config.yaml
n_layer: 12
d_model: 768
n_head: 6
n_kv_head: 3
head_dim: 128
d_mlp: 1536
vocab_size: 32768
activation: "swiglu"
norm: "rmsnorm"
norm_place: "pre"
norm_eps: 1e-05
positions: "rope"
rope_base: 10000.0
rope_fraction: 0.5
qk_norm: false
attn_scale: 0.0884
bias: "none"
tie_embeddings: false
parallel_block: false
init: "orth"
init_std_qkv: 0.0202
init_std_o: 0.0202
init_std_up: 0.0202
init_std_down: 0.0
optimizer: "soap_variant"
lr: 0.00256
lr_mult_up: 0.994
beta1: 0.95
beta2: 0.95
lr_head: 0.0049
grad_clip: 1.0
warmup_steps: 200
schedule: "wsd"
decay_fraction: 1.0
decay_shape: "linear"
final_lr_fraction: 0.0
batch_tokens: 262144
seq_len: 512
doc_mask: true
train_tokens: 912800000
steps: 3483
dataset: "wikipedia_en"
Each number is 500 + 40 x the weight over its row's rms, rounded and kept within 0 to 999. Layers, rows and columns count from 0. Numbers have three digits each. The size before them is the row's rms in percent of the matrix's.

# layer 2 attention output (transposed), 768x768, rms 0.054, rows 64-88,192-215, columns 192-383
096:541474524568557553425549560493566494550407449568532512505459475441517477460479447468528515493507512382555450542493486498442516496540520537465546491489528399539534437487444505504473470445490467492499492552516528443548471538504455477503473476489493452457498512510519496541505481483474513518495456485465564516485450498546611531486495493532517492476457542441423549479513496488533528474496525512474514484515507492505499493479533493450555533501464466517515550453458525472418461482534524561547517477535546492504495505517497504470545485474546541522480439495560429524470455462487503471
092:441555485439458489455505517499508538599554443521449488348495546422507490432460501507509503563443541514505455492519567462463477530534500494530480487468534585500505549559502465498478460510542557472476502519503474489463505438504501469465501499502423449529479558537501469497493503555457490495506507529481465495487484426505440414492542532558549537488517537624565512521471460509489467582544423467529445486548507580504477449549546483508420467573512517475481465482460436563531509529540498469532431413547464476478432484444526515493446551445540479539484516512498514408479494508445439510
088:533548442431518438483462552489437549496525454498549465491535439518504425509534439545508507526492560508506488519516446591463490410492482437500473501449488491487508529538536478627518505529458531440503556523432510501448558465492492486502514509498576463541460536509424401568546518491512505450453506493469545468508464500452520516518464573475487472490572494450503517465489533533447431537475511498580540490523493468485508469531568482445531554545467345470514478517526565454500526523526468532501524544517486466555498554468434491440474478505536506500541577504484522497537481482523505564
091:496448485556475548483470498520524481478479485546578480508453624464450467472511467516513601442513501537507523512489507514486482540497489469539504563484475518511483449516560554481550576489496538517502463476485535500537552568556490536475544470494570495486562491473484445555601504500516478482479568511455519581476449475439430526464543445514506467471494504502512465503469503498494451493539426512554456485557475470479499570536455490455468590494486516503451497546452528480446483424562453552506531492452555460542520441448446540419405547475462500479449487481530572546466459488462575437
096:457483486492529480505544478515497591545451593489551406470507538525510480577474517523556535497508442481527531518436581449504485492500454547512541472489489506504428494515493533562480485558585605591432522436455490461456599581408488510482459487489514485505431458506458543514472488516517498489505500459508515542424505491483525453493512565527482484594576468518565490455557532485541496507477550467464490501575562537449530429425515482522506507522565462507520537490575494463438489590518577440486499472515494507529482491500537565456493564452523459566506536537436490516498533505583499490
095:468553508506451472446534501458511485508426436460523507430515583566502454475495483519470512444482518483517463530490523463478611517447600481506515541492481434437453495450456502534475475473493404487487451471580438484474475570528529496433472491489530483527534481464512508502466490561475506526488518579441477462475478486504447512526418483539479551465558534525476456528476387470544570504546450486514521533489433526529531537468484487519482559530524453399542555500463512519494487561498465458491549519513525467422510480448444500433511488461531497435496474506453430492506494477477579498
097:519508522433470533516508492508451506465462442464489506510465487404457484500555483530415457545582525523468546476447534500514537508543548480534522548521480482578577402473510465488453459581488493500461555559448450475522493614476501514508493503470521476485489474436473548484428537496521487512417517557488357542498580551535582559576489504526487477456509546409535478464466541481532537519532520519525547561504542536546561500460487524531485445540556524510450495432465523463536478545523452496410528543574457490563469508473483489509448551499501464535478548459538500438537496472487493431
097:553498548460432500516464447494482474518511454504429573540520470486483472452589528600488466485522443473486412572544493553517536480432557498490505510511470497515530459405527425451422493509468472492536497560394494527479562514450476502508542461454499520522602477523565526536443541524515473543528540509527471438434535601450496474468553479495497491575536511466567480517490563453450458445466561510561402509491517491485480555506455495459540473502490418497480468498525535579543454496491429549495486529493476489436482546473533430504520531496471519505584463437555496490500482463517531517
091:459496462499538507558517570511495500502491506509524513532509505449532495457498488450450475394483517495470579498487561562465506521530487463508463438480500469472515500476483475518548545466552423518519529498513467505547499463476580507540534456555505541593484505583503498495483411495469479514473420532491500554471462468459479447509512474459521473507508572525580438483479473520554513565435468546527509567491498520480567519484420550513500570552494426516478553554526504507544521541523491543554482491435456500493522526452526441564517506528525523573528591480542528516389516515412544508
093:470437473554523506513488506565460493498538487512543508465502448488482517492521456444511502506490454533559506514537456535539464516439514479387516543475472488550501441463492574420518485550405550500481493589496537538497513440496509473484473480564494470481503499518539506548558556529530483501434465482591488474503497512439531469531501538505507532531495480519463459485548472465453498511481483484489505491507488449529429555503447450486419518506526497509497555437422481527502541466554527464445534469564489563526562533523450471437421429525549506591430530512564510433448492502445499475
097:523435467458532551497455498526482435517551551522514526482490549478479531502449407590455480480479483501486540515508483466484480489512487395585536460566478527516503518517539387527452498574433490455506439516538474490515544542523525572503477454451488491560512480434471568470475561488478512444480457437501453484458445418524510474487485452460429509503569559485534468584440500499528446520466435458515543536541525532491468511521515468446515462498486500457507457450441531493479488573490562482568516406460514378539474388512466447508476408487485524448529560585557495567506499508520524554
096:446491524554486486505493440508426504513507480537505555490537481481454484417554447453453519526549439510501503505557542443492452486517505554471452436491508504492487501497541502491470533555482498502456445405530458572457567518544527550509492473432493501536559539554438472440475552565570513488529456489469526523511563514502500567471519506529537506513498438508479465635441495485475514479465480499483514472477431469554474491487499494471461524588544505606437473552429588517542469491565551548512528455503469565481539531664497487494486484480444547556523509486509567500482498514519575459
100:511554467454468518522461473454503465503546499459490570507515526536542465487509509504483489496495482539460501548486463521555565477479513546484515543500466528471509562579471509464532438515455557493474512504498446535452523544491453520542505460433545527483475503554454455507529548449482505539523533499533543488407459511528521483459509479517473559458424430585502555539515455499558536420448506518529599502489446467493491500404459527504503547505527503522510501533517520436398459528502491447523517527539509457509518438542503590546479538466499569491466518483592524454481502506478462478
099:514484582502522511525556492485480518497549456455526532512538440544460516497548462498513550540503532572533528474461506508480456516451450508536525564535493486433530464434432503485480496474514511488537473517470477543469517604470517444503590567477511496504499472471499493387499468530499525493499426504534497513447489499554604494500469469504548457513528449499450512537516533560490548491434527495571482486485456538434491482533579504504501578572433522507517403547512458498465595475524535431470533518485487530522524454519485483521495525514446462499585468436553428483522509478479489497
094:459520462517464515501508477463476446517561477463501525455497526481525506477524506533433488546464490521452501542429448498496440447446539485482479564478558530569480521466494523419540520439504528478531531520528464480439491515485475439487450425470509550511416544507413442447531475484507506552511528481486475516399602425580539517557518566472482521493513444614430525466517521457523555459506479501523534441468521522540462516512460490508520505598492393515499521448518470524509459479493553505469493412480571538511422387496518486452508515515456490517485508416489508475517496481538450536
091:518468507589523537456477533477506363529480492491569504488473513530488479487542483505567555575484521513448488506559535463550556454527484475426485537474544490537586515472500494521419514524545464539441487425484537489528559416536459500521521530503489554469490483504465533508477548435557513505527513570494479445538568495534490491520445425470614512538467527503483488525430512449467536488537475564508489531504506505576507563536548569532516465478427560509500463479497484438521461506540444504470404494538528510510483430589581517496521526445476491513520444473448557596516544484431483565
102:496563403479522441576476515437454437532547497539433537553447512526489571454470510493499461522423507479485535473502426542494495539508528489505527445532459525543432565534486494536463507519515536546443569521488460519500517510488534516491489493448566424523545484509468559518524516486447436549502453613441404509476485559529476490475542525521489444504495495471541523427455480444485445520463518518503477555480516451473533497553405479488472515458536533507451516494599581433464501478428565577447556552479492409451498588442472512539497558531529448521468463501500483488545512527550582445
095:475522466508525501544506563553570455543489515498501509518525504534541491465525539481517597436532521484510545503554487472480479653498507482536476533431488487491468452545533538446444465452450469517548481419488472472534550499509470531494465450501505491546471464521503503494412504457480523476511473555498473458503548526474477516525480522495501455504472412463531562530478521513488544525521459524478503569466499496495480489471529524486473463477529442499503531489495459517546461498533552479444462519474546487465522521483471514499518480539537544523499486473457496546498445533596476497
093:475544488493518434504521526468432462504536525548493469434495580536497531505508523574528476463484542465461562483438410455489537548414507530464500586547467518540468469496490538448542541527457510523461569523495527435474533541521465433516476547513449454555505448525505513547499539528505458483532514457533502571485424488525548525544473472469525491432516467507618489500500548516508536481457491543496603609537521586453479517506528492532498479490511487496490475457566548583523390546512484510516535490481517494588499453486495509490508539495489492501518620560568479541505465553539508496
093:380527475456436446443538460559508462481571445504494490410536488452521507519526501464452561479527534544471492518493442503482508525520540558452585452600486473498453469504574590477573499412531582483494531491478501489469448515484582537498517471461533471597456477517458519494521505551488477455466529555506470507477555519498469503510495514479519445482449452448546564546573535514427519497485520510493464538503502537445482493461496516532543511481481507559510495518538504466549469446520444527472456525501463504543453484441416492412460510501481450479528498483553466440391426480447458413
092:549483592537594483497503497542479468539473504487503522494470497549501499528521446502460463516421505484567473452487487504488547451516434529538547565477564520510576522481514508542519521518500502533539540518488564462560542670545552535423504532512473439494542538461507418570468530543541481487539466496425500470549527482515532465503525469501495444555486567495440455495451481461466573534473515490476563490493575499406528474476469538544493462465545507551433475528506503449496589488505516473506461465545497468480493520512446499470401552467473532520549430426547479548451469523460533571
099:512522462478516441553505535456410471472533513535524517503478481530506529484490449474489430530491570501457413441499459505481494512454515451509425515493514491482499498504470488488452535492462470504461556459506468441409560539499526471483474459500538470497452492492482499471473519436516489489575527441490557460461456478482506524537495562549534521502524558489507479459548534523509539517456448488540478501523484482476523436495489506445547498478459503477511468493473531474494516496484486557483512466445530460493480600516538521512485454457450531555584431504500524467539508573538488508
091:459511503442510517491525479433461456494501502436447507488538517474490498464418413472477520489507491518549460515484478528555547445474477520403498551486466496481493429423473580487539492483527515441591460509568454542496467552526487536397485468571516495460496444527474539566489466436426521499463486492446491492550508453532493464511456539412506460505434474518509538473495481544566514466487562489472465525523424512483494485546486457456489498531480505461563414574577523452540535534468506442537449506457497522480514520468481474526462549527498571501546479549531455592484494523501483497
091:485510498475501533503485448539469477524413517526466481445572464468503603486513488488534475503548456517450478501551478544543475489500512545465541490486473482512502375473513502452506564432487512555510487522502489496537509422492504508443465553464499442462477459577544589512489511536463460532572565497509466563536492489560500552451487427547558493504495498535486468522494461460502508533493400546507456499455484584463535429534533457498519480494547525475485500546581482453539484476451494510530501552500491538461513585504529531407514496510482489523515496551490510504516530451461503554
091:517526530493551444426479516510467493481547470546529535564498553514403454505540534494424517450499515529416445499506419484525462463509526567443496517525490454477476491486507477523571516473471463476506530521497446538484440580502531529482504446553460476510581488498432485487483516556443452511456493501498540508453432522505486441458428588497504504504493482526505457537524519476562518458561505473524492562482493480482543487555534482442547464526460556462530544497519481513540566516554484483501555511493519402557463443565510489486539590502503425590484443541516515567441537526494440473
102:571548451488508493559489402484461542489590512478463500526568502575547472542450502531425468568497483536429479534493502492504495478489485483499459473528489560489471504486556461505543565522499507551570505483509529536508509437559559500467513524447492571522491469487478483449548529578511449542516499502514504460548556538498378544479489562473484497523527455512458442516476408450528462479502540515541457489487445554424497510503466529579416519536478532495513485550461503480530498537452444534515515466539496584518468502514505510544481561428452517523541532425447558463526443559489485539
113:512397502504499453516514418560452485466441465534491530568509495507526547567472465469472457439512527500530514481480483464505528475477494516491478489482452483548549514573455469434456561490495507496560510500536470550576476603495437539462490446530522540424546454470494470466443465515584511504538518500525526568469553533609529564574466555544483418504509494489500495467532573488596561492468502485486477435443472464494529472460481525513530508463522508537514504538524535442505457472562533500494540571487499469530630509458417497471585483502476551492473509450565561513449495506561474484
109:486515590509498571454486510546553436515443543518453543454563496513535603543480500486565490465518455515532506499467553505537456642501488523450501539548521502520510470519480515493468482484507446532613574515517535520513516493461433540565508564502460500417546528519479509506451523539503483557528536393573511530488505476470469519516524542504516573458475486536495420451457519492516538448546554508432498500453462510542467455431482551554458465547514539479439531484405527500451481478461519565513510491486513513444493524436495469544520444469511498517517432499512516489515519524462439542
099:524557473394533503520501499490514534478482520454517480510513505523488486536536450516463490566499486485512548492542487389555520463509497504481461524456489537477497524517492434515458521493471460461469565553560463522478472490468510473538512451556401493483406516578486548503437517540548486558530450483526362475561583518447548494610453556564530504524526486544546540414480464508499555552526480503513521487465534443486571461464545436523521420447516529505490488480554503547532579550476580480502497604472447479433439535512572572480464499474493476544537475544509439477532550502515496559
108:550453528440517497511469523431503465504563512502521568537484494445499519511475552471482494513472542544510497505532377490477594483518562413520461497496508480524583587516504455459558462448466475459582507500517553554543456465494505463559486493446542451529512446500568468485545485501500471509512528499415448455551482522539425524510574407520516545464430515510470553516516485486553513425495488493549511504492486450554456555517509505515483535492441556476419454493497565495499498420503418532500506529478394495452522514447514489545537482581455516439527477516533457454517442501483541510
104:480458535525543518560504529547520534477554539571512452501555443465495571518487508533487470591503450553557520511456470551489425438533455518477546450481475498568559530542523485483478592519594588497499533558492533521488558407469468511580533480542561453423516521589537403486533475515454499464443543443517452514504523506494542516460450422441480529508416503489511478531453556480477458552499525491481431391437549458514516470500507466480520391511503521535481457495528502457526550519520480479464460467499545456551474527498503540460493508458460529535495479467547575504532478508455451470
107:520466493645538549499601508466480505479509505514523499452533515507494561457534572539552501519402487468523473530562505472573452570342468552504473505434482499435449515611457534546452533517491571529541432490567583475521540412534529500499528504478422513467535548526563436530540529514458517549518483473485547423431408531454479464417573494566496501533441493539523489509566445548443455534502451494576459508482470440443485532467527462483501536509459525508499513573539516517513505509513532564570523455387560489464566525488510498431511504472484517528534474500471427490524478518569529502
108:474491449531571548503478542503518506503477555456580489533506520496555602477477525464473483481525519534544525495457461490514526458577456454498495492516410549477505455559486530576553443538508431475560504457524555442526453438490488492503504499488461484480444493477494503487457503480476502523495499521504603560564365457551526515555506450536545475457514557493517528516550475484472498487511490534491579483519542510432492476463480492510495483511435572502515515458507485493454515494515530524516532442492542511475426529435489515499536478534573475514540523500486551537559550505469403468
109:538430496491426466397445469520480459442497448492499497497518533505451470495492533524546450501471547468589490483533502543550588490517551472526512496471479496494447495513501472492589501571524596486488495430525567540469550545448445546504515500430496497409507477446500516491508517441574489516500513454452542493490559478528579555517451526474510493461503401412453609532557510472499518536541495487527500448497500469463466515513539461468477493483569568439532460509532491500519497449531484499415519536520538507522530458507490511485516420493469503522530481460457460528496470515602474499
109:527515493491513486512474513535532522427508513520426425469467474470545512479486591552493476557526506445374509493454461510512505553568524521495567543558525503527478483531539501563524493503526515551456533474477595473482516556535527537480481559483431498485551531493486526446472443480429536528514530493473491497533550543553570528573526520480475550485471513455514497453391540508475541518473533490520455467528480534487509489507486538499559501534521491530508476562495555573508524530412526553541530593461512487406486465498546520576542500518548500443463469495438565474511520461591515507
106:461559527537491441428518580462484610507520535458499483504457501524486500569527567504480539513463463536448534538418516508472521525484531561448458503443520559462517570503443622534495534385558494507497552469518398480439472489512524498536488537584472541480454582612480481501519436476467464507558514503498484519477573525424557423517488600602546478473458440599469539452485395428471546491501596504501453490443366504527491533514429482561493550499506463514485537483499428511551493461519449534488495500565443521531480574447484509490528547516515482483528488455475460431504525504463532463
107:547415529461498557519478440527525534467530531442517472505547485503519537513505454554510444469446567479480583536431525526471573635498467514521567489488513490595570453408461515470602514416492580507510529498474522436537484597459520527492524536525531474450485512450508527484472469388520441565533534453485476473458487487487539463508442578467552534501504571467500578439492541529530518458567487525415502462528506499496489518527464556530567489447510501420489517519480458456505548439512457500516485522514475470509470487355489522502486489520555480467477574533485454531478483481547395563
106:521416512557518451520467557516471514471434566603515483428484382529490515457432499496503513511473477455467529437495551473493465535541494481485522504505512483527478459482481548595510496488523501527501511477457500487457505512516558479449427457507480514484432442462483588420413508525553566526473507531502511566490464416533528544412500561507549438523481555465474452467444535568451483527524485495416568563524505516431471500541499561479471531484464444501568499463459480509518574450499481489530606470458521497500440482440509480458551460513583497544476454528508518518510442540540473497
110:497522506468499455517464471538435560534492499543453523512537509437548469437434467544466424524474481492480520470500443551510509463502544489481469499457447481453494471574506483474444574515491464497460592548550518427498526404536491546448432502523503411519541527497524512594527491478514479566520544528520586439526530493471399449499498516525563571433542598408491543484488521511467468471531518506501527541523496471549485490503540591484515493526557495505532556471513574490540465430558520563516489552533559417456480580482606553505537504518461478469446459563493516504531542414600434496
105:523508523498520451524496530528556434467475520545494491512496482550485518564426483485512576495508543569528473500573456532438522581498443532478511578475547472499492469493518453566478567552472490519501505441518527550517457545519573458546496529460473477476496485548538491510463593501411507419464596464524541487565400527473452585509366529502544544475468508528561459499480464510482516578510471435560487548523506494484543535494512532496473536478465519554495486510505498552508546555481460615581481538405532512556553515497492551506406427501612548531524464535522489550505510474455517475
106:473546495507513524505467457484531557493495538534461495482471449482483465484443480471490488441563480488570482487455539562497548482506524439494485554537450482527380515529506531435537519484446571429498525563440566478516496534482487530406419465568500503529471493459544467521525550540451529449523478418507499500443462447569541549460582502515457503527480496507510500459544484476496474486506547501517533456559535469427471425491454502501415429573511419504512515515509448517489492555496555457542546509484518520438476547451425522492518543489521404471520540478552516427578491529514501448
103:517408521528477534472517477505459554441513509483632449502528520498538447467511525564526486476534602477417458538490459456464502513494525541534428522518515489472534498479492474511546483488526451492524429525434526527482495455479561494558508464480425447434452474510539412501545513524435546446544575418456559549518392467462460455525499500437506524505449531527436547610580488562497555529495446542419535461511490545468451526488471572517530497501485485479524528500488473592458484467510452464511476518472502589543502388485521491509465556458490603519550495453437503481442444493489458517
111:520447496496402489406478449402492546469532466509488464467536541520497517491518513486447422558491474517531560503511522560447453468537463512477535508546548527507491514478493429547493574564575513424490506555463538524454517467502536495483463565525456506420435498520474457426520495475560484461444538463501506556457486479474598536519488486411502520457531551604510454525465518368491447491446500542495585513485480508499534549498505542474512506504412516538462479510473533534456543450469490491518447544519493475523498498452499488544540522512525415504497515496523514438504475531485510498
109:493519502442536488568504457569521502482506533435435503529454458497461531476528495482496551520529454600499564486539541550507487550511442496521481422553566587480507503474555577500484491495500515425481507492517504519502475524536604594484497480444522531399457505467513469471488459486527534538438452517474490513468530505426484462458589494487538502571472510478499541546549537446552427529525510454512463461521547427587555495499442509489472527458478506515474488522530470386497572545420551444447456492515503480450496522405492495508510507515617512491486497494459511498460499477460415528
111:563520519577504531535475552517499546538387524478496498523480554500492456521453511519486480541441448434501555486453552476484518482508481525542460521386526511497516521515512505537458500474516468513545463460462441533462528487479436450543503555534482587440524476509525485519546479373524533515496485493540577473548467432541551486478481466563448571528523516554438454454517435489527440543500465498468476514477472527566482555522472509528507470500537515486431485491489459544463527505588492433524541515434551474477543512539494452539488475436503484526511509485486532554523571512496486568
102:435466517482377531536507488452529514495488509539500519443517580494510552494494587431487510439498482448463511543581492479417541473479560486487519516543528444504483552453495533509478424545512532488487498478535519540490489565506452501527556458574488601481530499504523542475538490481497436482489460524546511538565477443527514576504496466525494515494512436546486523470558492484558508494532489472466529393555423472523494525526513449478520537517450497429523487457553534481461408502530509531531510499478560504480527481483479525469488529519489441402518553595506455494542474529503464488
113:444510576550528519571500482508473444498461471439519516530516515512516476548536551534498601434530477516528505506510480534485455526507508473511554500504478562531431460491486477528589455507502478432551491532490561531539472491508529517512500571475517554557468505503506481509448539495480511503491452497470522506542527489501509477458541413435496499539475403494511486541422477502467506500513523508455509535523545552527522621510453477491529466470514506513529438498574498565504452533583476500496453578475482528530468468440474541494492544576495465509512598484464509560430517476519498499
110:572499499456538586512438473610531481525497422523572469522441468543444449553567531506532470561507521413461544585456488465418529556530517506588445465507562490466489547538477492497453502496510507518432563477453453517508511533480521494602494482479455530510497511552563470493531516559531495487552494499546515522517443558492521469432505499581491569540572542512507415554496531531516470497487473565495541509500486461535619526458534546524488519479474488540495541451486490431528498407500478486538525450557497479498467451542491539446527470464462469496486554491482506495523514448514528520
110:492430478531468492521489613476502513450583454481505520541525494506498457522551562472535465493471485531495530501483500418466494506570480477540460486540499445480510605501445498522550520563442420487545478537503490491485516497507481549507524476419559510511441548435494481533464460493462503569452477476529572371484552499452500449510542522470522491549535553490497487530454523520500503512498539484472548542468546445460471519530522574501546514495514529521490484498467532537446518517438520435499527545479521459490474426501493465583474486478474592408503496484575478465477431516535459497
# layer 2 attention value, 384x768, rms 0.0534, rows 65-88, columns 192-383
108:537494537541513499517528423468568448525524509485495449539519476463564537502479598537540467483476404430488502568484459599542486461492554515558553478530458460459508515433466497487530555473521467569590471520497427486514510536460479548438543471496460429498532376449525488498512450531432508435504484454503504466532466491377442499487483517462459536431489524429500452481440551465504501450519469535513435499573488505516530421535524521454560532478475416543470495601542538487548464440414420521443552513552549440407465493555461463478521541492444481472543488481595488541490506498528525528
103:477392495522535557596531460529515466536526503491497494494490478465486589450436539470487463534503450495468475518502490486554442575484438502467450506485563522592547482524551509499528547500504494496536486436459475475457506443452518529558590546468554557537508579429509506419485550509483524472450501473458534496561469478517476561501533481558503552459580570521436514519516491434525515488458524489455498493466443534522469560447531473533531459517499548500502517426468516528558440491484526536542491547500448512503502451514479545481474574549454520489508404521522536563520586474474475474
097:462511479478481434543599496536428465504440535546491483454539472450572536498516556440564522492502522508480464477517470620511488445500480562485446467470535474502509513458502415491487479430571525487437528527500492542478545503431452474481525492444375375560482452450482480499519540541408550510516534473545484435533478507575594468500511558435510509448480485529491451566514432460498500471472453447552545516460489536567623476443493550520535476525527453499568517549530470459551462559504523509547502446494423542411466512487564448493563510504488398573605487563474445497460474476505474425
106:514448518517437558494427475466563448529487410548470558458434520543515440492472497498474540513510532427530483526525475573590422474568515560546503507446526435484515499513483497500502456532516526509470512496513482477536417516517544519506562452538504458494491507498559484519454557454458552503484456538544534468497556441549512529480474497495553573435568531575441495502477478463457544445528527600536572381427542420559489526566489510557486469511478526459478461499455487492507491516474402506560533557479513504447572447470408468457502450545496550475511529534460429463598505548433523491
100:551529483464532493469509489478471491469517487506439503561417457474589549490503521502469484520567547458460550474506559496524445463524475552514484438461493476541520515553499571505456463587543497541537481461445511508547524529471532459517540548444416453440504488484506553552523485463500501476487451477544551535531529485464525540470590519495451414577521548581531531472490483495511485503511532464520462495537539516543433473512512494388493497491501534486479442513521469520469539468458483524528506452580434520467544564523492493484466499572462467555534517579533532400514457501464471532
107:519474475476488491515516526463477465523547510561556469497469522590491526592474584525509523518422513529501463509497530505479514469532545543522518495526491460523486527502432470474482498531559511542511501488506563518452579522458477436509505420525497465516430490448515449572563422500505510498513519419455482446485536523501530477472548513512496588530543509520479475575525512557515493497429574495549536496455562502462455545545427502521528482499546536484550516562507477495509501506482467552506440525485499553485548559480491426505480571496492445440502474503549503550504563507495509517
109:535510505503519505406522532512502534533484555473525522506514497508438532467460478458547501510463526524508510412498433476530471552580451465468478454555466448475516464524503609532467494519469540499453487464521522452516436503474520473509451487484458464520421600447451501407505457481466466494524426461426544470534502479514484528581475428497464491416485486512417553466541499511520565549499402480503535386492514465476431547472522553557499514486515520512519547498486532486532506514500529490524473465494471452503503487510478523431468526468545470564465522536543467511630454489546430393
102:504472476591489534405475439490578527496548455446536456521540506530467542567539568508543544500499454481541435541490398470520496575523593469453498532469504519514482467572470547469561493415546557456518540526531485478495505501593501507437533534524510491500558483491481457585464506519477497494574539520500535471481498527440439540517464505475503561485389474434554488495506538483461436505574516564446471582465516500517439393493519486503447512453481460457475505508441500497475473469492431467427527551513554470498446507487490554482509520488446389418530456487439532541533504541560503536
106:461475483477484520482462552397480512517522489552475471465439517483565437494450482536556496511486512546421469566506579494500517603466519476547491467501416426544466472505507462465467512494567512493516510431535441477463487513504532503489573535478536538521461432485464423490530469540480483467467498448429493527545488505525509586462399513419496448514555511547463500536456470490486504561391459489485439561450476531496501432478540453460547469521498454510519463509433430490473459611505502448481522554422487459431432457443488596576514555464465559410484513593483456508555559494468507533
100:516544580491401528448472462477509538482486458559493509520461437472484520537538496476483461575567528438457495448499512496491405510500544522493485490445434526516525491501447543529545526418538450544491565562464458520554465508502500440446504531492502521489474474488440547557497501516480512506485441527390502456537515544443538469462458530557463555424530527457465533442514425534502522538486557502527462451445500528493501499458493502483523583491433485453445526483494508514519521467485521400450442508509493490513557529451566505498454510431492476507519516467532543502518551505491462447
106:582472584522523518485545531495563507502473514495488479546481493551490517527374472544504493573479520533464466508456501477516462545503480480531520486482592443473502502447554501508556446464524511598459474502504509468448424498502593522491570453510506501514516496480503464519512441460501517469455512514560478574512469462468534475509531475504547517466537520521532496482507541478520522484526499561525439508480497471493521436519537485433515482483433432479528579439539488514508541543506456447471421483489486488526446505498456471499502513451575503467472433550532532495555489522516513523
105:565447578530507446532568529433427563545517524480521404532515465487507486557457500508441584442482500514556481513521478449511499424477431540508515487480417425538470484563453501479521542528489486488537507480493541471506526425602506483470449515516516584538560492566533539503482493499619497450455476537499499470584535484477422458505531549527557484518514513525421429499469595497459511506552448484466459387562481475490494515549559477448544489538475474489410551534462570491555547556551463515466514423449500512407492527574481477532522473460476503486456452470422568495488463492482561558
103:434494452519473543455529530469442461424455459478493433476457516486451451570527506532456483502499507397523528551477556540505475484492529523484521527514542502484503457507522406429516561505477456471438498451451521449478511469448539503517535493488478468416484478478476512492511488580451481499488570497519448491557476525533479504555581507543430586559522523487502549510555505452447510512530479497491521480464577520507429495392469477481556510514574515468513479475468516518553453515486504586505476489473558459509481472555540512456495493560520496496461496524463557509495565478471508523
102:440471501526506455504585449541476522521491561537483485488506503463504469506512541471492573534435469488509527505542487498492586513460475507587477490437456463492495536526477497483524498470531494468479533492480594488486478459522469471461543583533519536440524458507496494476489450473487475478515468506523531475565472502557579411481523526445501442543494491493543440505412490537496513402483488533483488490459580498434517551499512527556518480495531544459521448525498484540464537523448497453449539496455560531541576560515466466499450506585569488451431498509504524478555537508482585510
104:429470491508521519498481398551510549535511535463442527467494462491479489557467507487426426534551513518510508451541431492474479529529516523453524517490488464520471546532538508467532483544506488514560522573505499573487491428493418479509482555483476457521546521515519512530476535546434560530502577505504502531446434457455437423460521523537519498536550471529537494496508458545531398505470476478452482533461450443482513456472418440495507503514490518416461549544465554546513481533612491483521615522582510522495489559520475576528405474485494484441542552485505421493481431516511487420
103:547495568568463563464525531539596470512489534529519489483570503566527548538503471519519532514487493540471527507444506486503509517525559486438510518499485526530519505475478500333531487456422482533499514402544498483525433485536456522500494490440459532517460492491527488482461437416530549544449474406497537523501521499534520503543440494477482569529437546482441430499525484497528519406503544500565500503542572465435495485515553534474438544531483493475449479520471519519479548471500427446511455536521523554523496445484509509461559480520523523469538579501505501554506551500482423500
106:518505590509541466481510471501489475468536551440549551416473519505480521503518439459519478478460475529492433494475506496529538479436422505427458507532551506487537488542500525568551457551523540519471509510471525534508440517531460481560500473533490552495551531463482512538535493459565514522499496489549499565509501500463465471487517533519410524511470560495484590482559533446478501490526501458469535558539503567493505485564547548519503547565473584465487479501476502522524517489501433451481569540478512560461559548494516519558469514519524463556470452447561530434520521506392477523
102:505574523500508562479494472574437518456477536424504490563563509467540555514474437499534565556470456490481473456518566474512464547543560459549561503435509510457553508503477464544515511490546506519479427532493496439503560506473464501546446535456502481468498461540428505477545529487513473524553477465455557473428594481562474502519493524484496431517481468578482470501518473462494567517538528527603471433453512487497481499530464545412426532563539461492485434457576540519446513489525564484509534488507462530491480501500580515479528465582469493511501415472500503484469443514508470488
105:487455488503478530443505508489500510469482496570530516579426431485479486549531516501518456535464494501505507504445489538541501485497477505556462522467513505503433524466487359522546553531465475501571478472455485525518538518509457396502516459561498513497456426499492522471474478413566527517526510524396525481503453504575559464511449554544446494527510562476538499511440509509575451553480553544548517530556491453547532410560564449518517434499533406490513450499462481506502515463523549502523443467530496482451507475474495449493510422509488499491446485495512494479514484504486526548
100:551579510435427455516494484544471494515589504492425503398534482470442502483490504547478477500541488501430473527535482476518498533496527452435452496561455543496481497528449490530540486464462467467490456515543501487490493531432459515450544443512585613403459457494532478536475503495411527553412510505437462494447555533479503535470426533506464489525543591524518560548520529479564483488485530477552515531566479450552530490529565507509523556468465495488487470446505512494526492518518528460582536545529419481539474456463500504519626456542487433426496542478516503458565522514448441505
110:474473461528438521422464470487562476456501552479411488518548510451496539524478467485510463482493466539540549501478576509498537466498551490499482400481467545484507498486551553400545482483474489529535463528469510480457489496428548436495506507419457484520489520508541494506532574506556538546538474556530470514474449474464515484533452532449493479505540446528506520488449485454548543516500476483578507487475510435503468492482561540395490557485572443497501522507547435514539516508518518399489457495514466535490512522501539579509492539507541460433490503451510484487505563469509477532
102:467495540512572508522469551472534516484425561529523425614477533501562543461517516508514490492582544510416483513519476549560460469499465491453453482508465531489599531526537506441525552486500527516459487472444514514570510477473523533458524584497539502422472519369563473508514435490515419494445474520542621457493557525548486511575529428517556377431548448477455446473491426463456451447493478500532472507471544521458469529566471486482519487523424472473491583528374494534488523554490547406524471549517477555531510479478564515519496529509524556430528496555546468476525488485545593512
105:497511471505539488409490559521507491495458495572467511537494501613508464441547507531493536530440478512475438478484536541594585554496564452447556499471507546508517501496408540518535474518523501514449493439590497490514415499496493531448509552521449533503494577486499443535497533475515491468509519471455502542476500534523404524495496553465473520545456432462504548580500533522537450565467464485482533476538487456457447548453546573490434485483482461521504475540467495528493496534522475454596457482490536500527502506589507455579528490512507525466556582497521468499507534434461519475
096:463473445558460528517557470533594546535477447510548465514514535477527596480504491504562491518540468505498480558533583463517528563521485546500439525518505555505569533590407429490486556486572533583493533378501480445480509443496513523459487525516496518502488547549529505464439563472478509476536478506463488486540540477481511503417512438529528494507414508460488519487492519531480493526464539478540575469483470504469495565420480488467543548520494473523443563488479466517525531519452514480478542493547486541455527463468440487492461416482375505430484519486448487440446413458470585496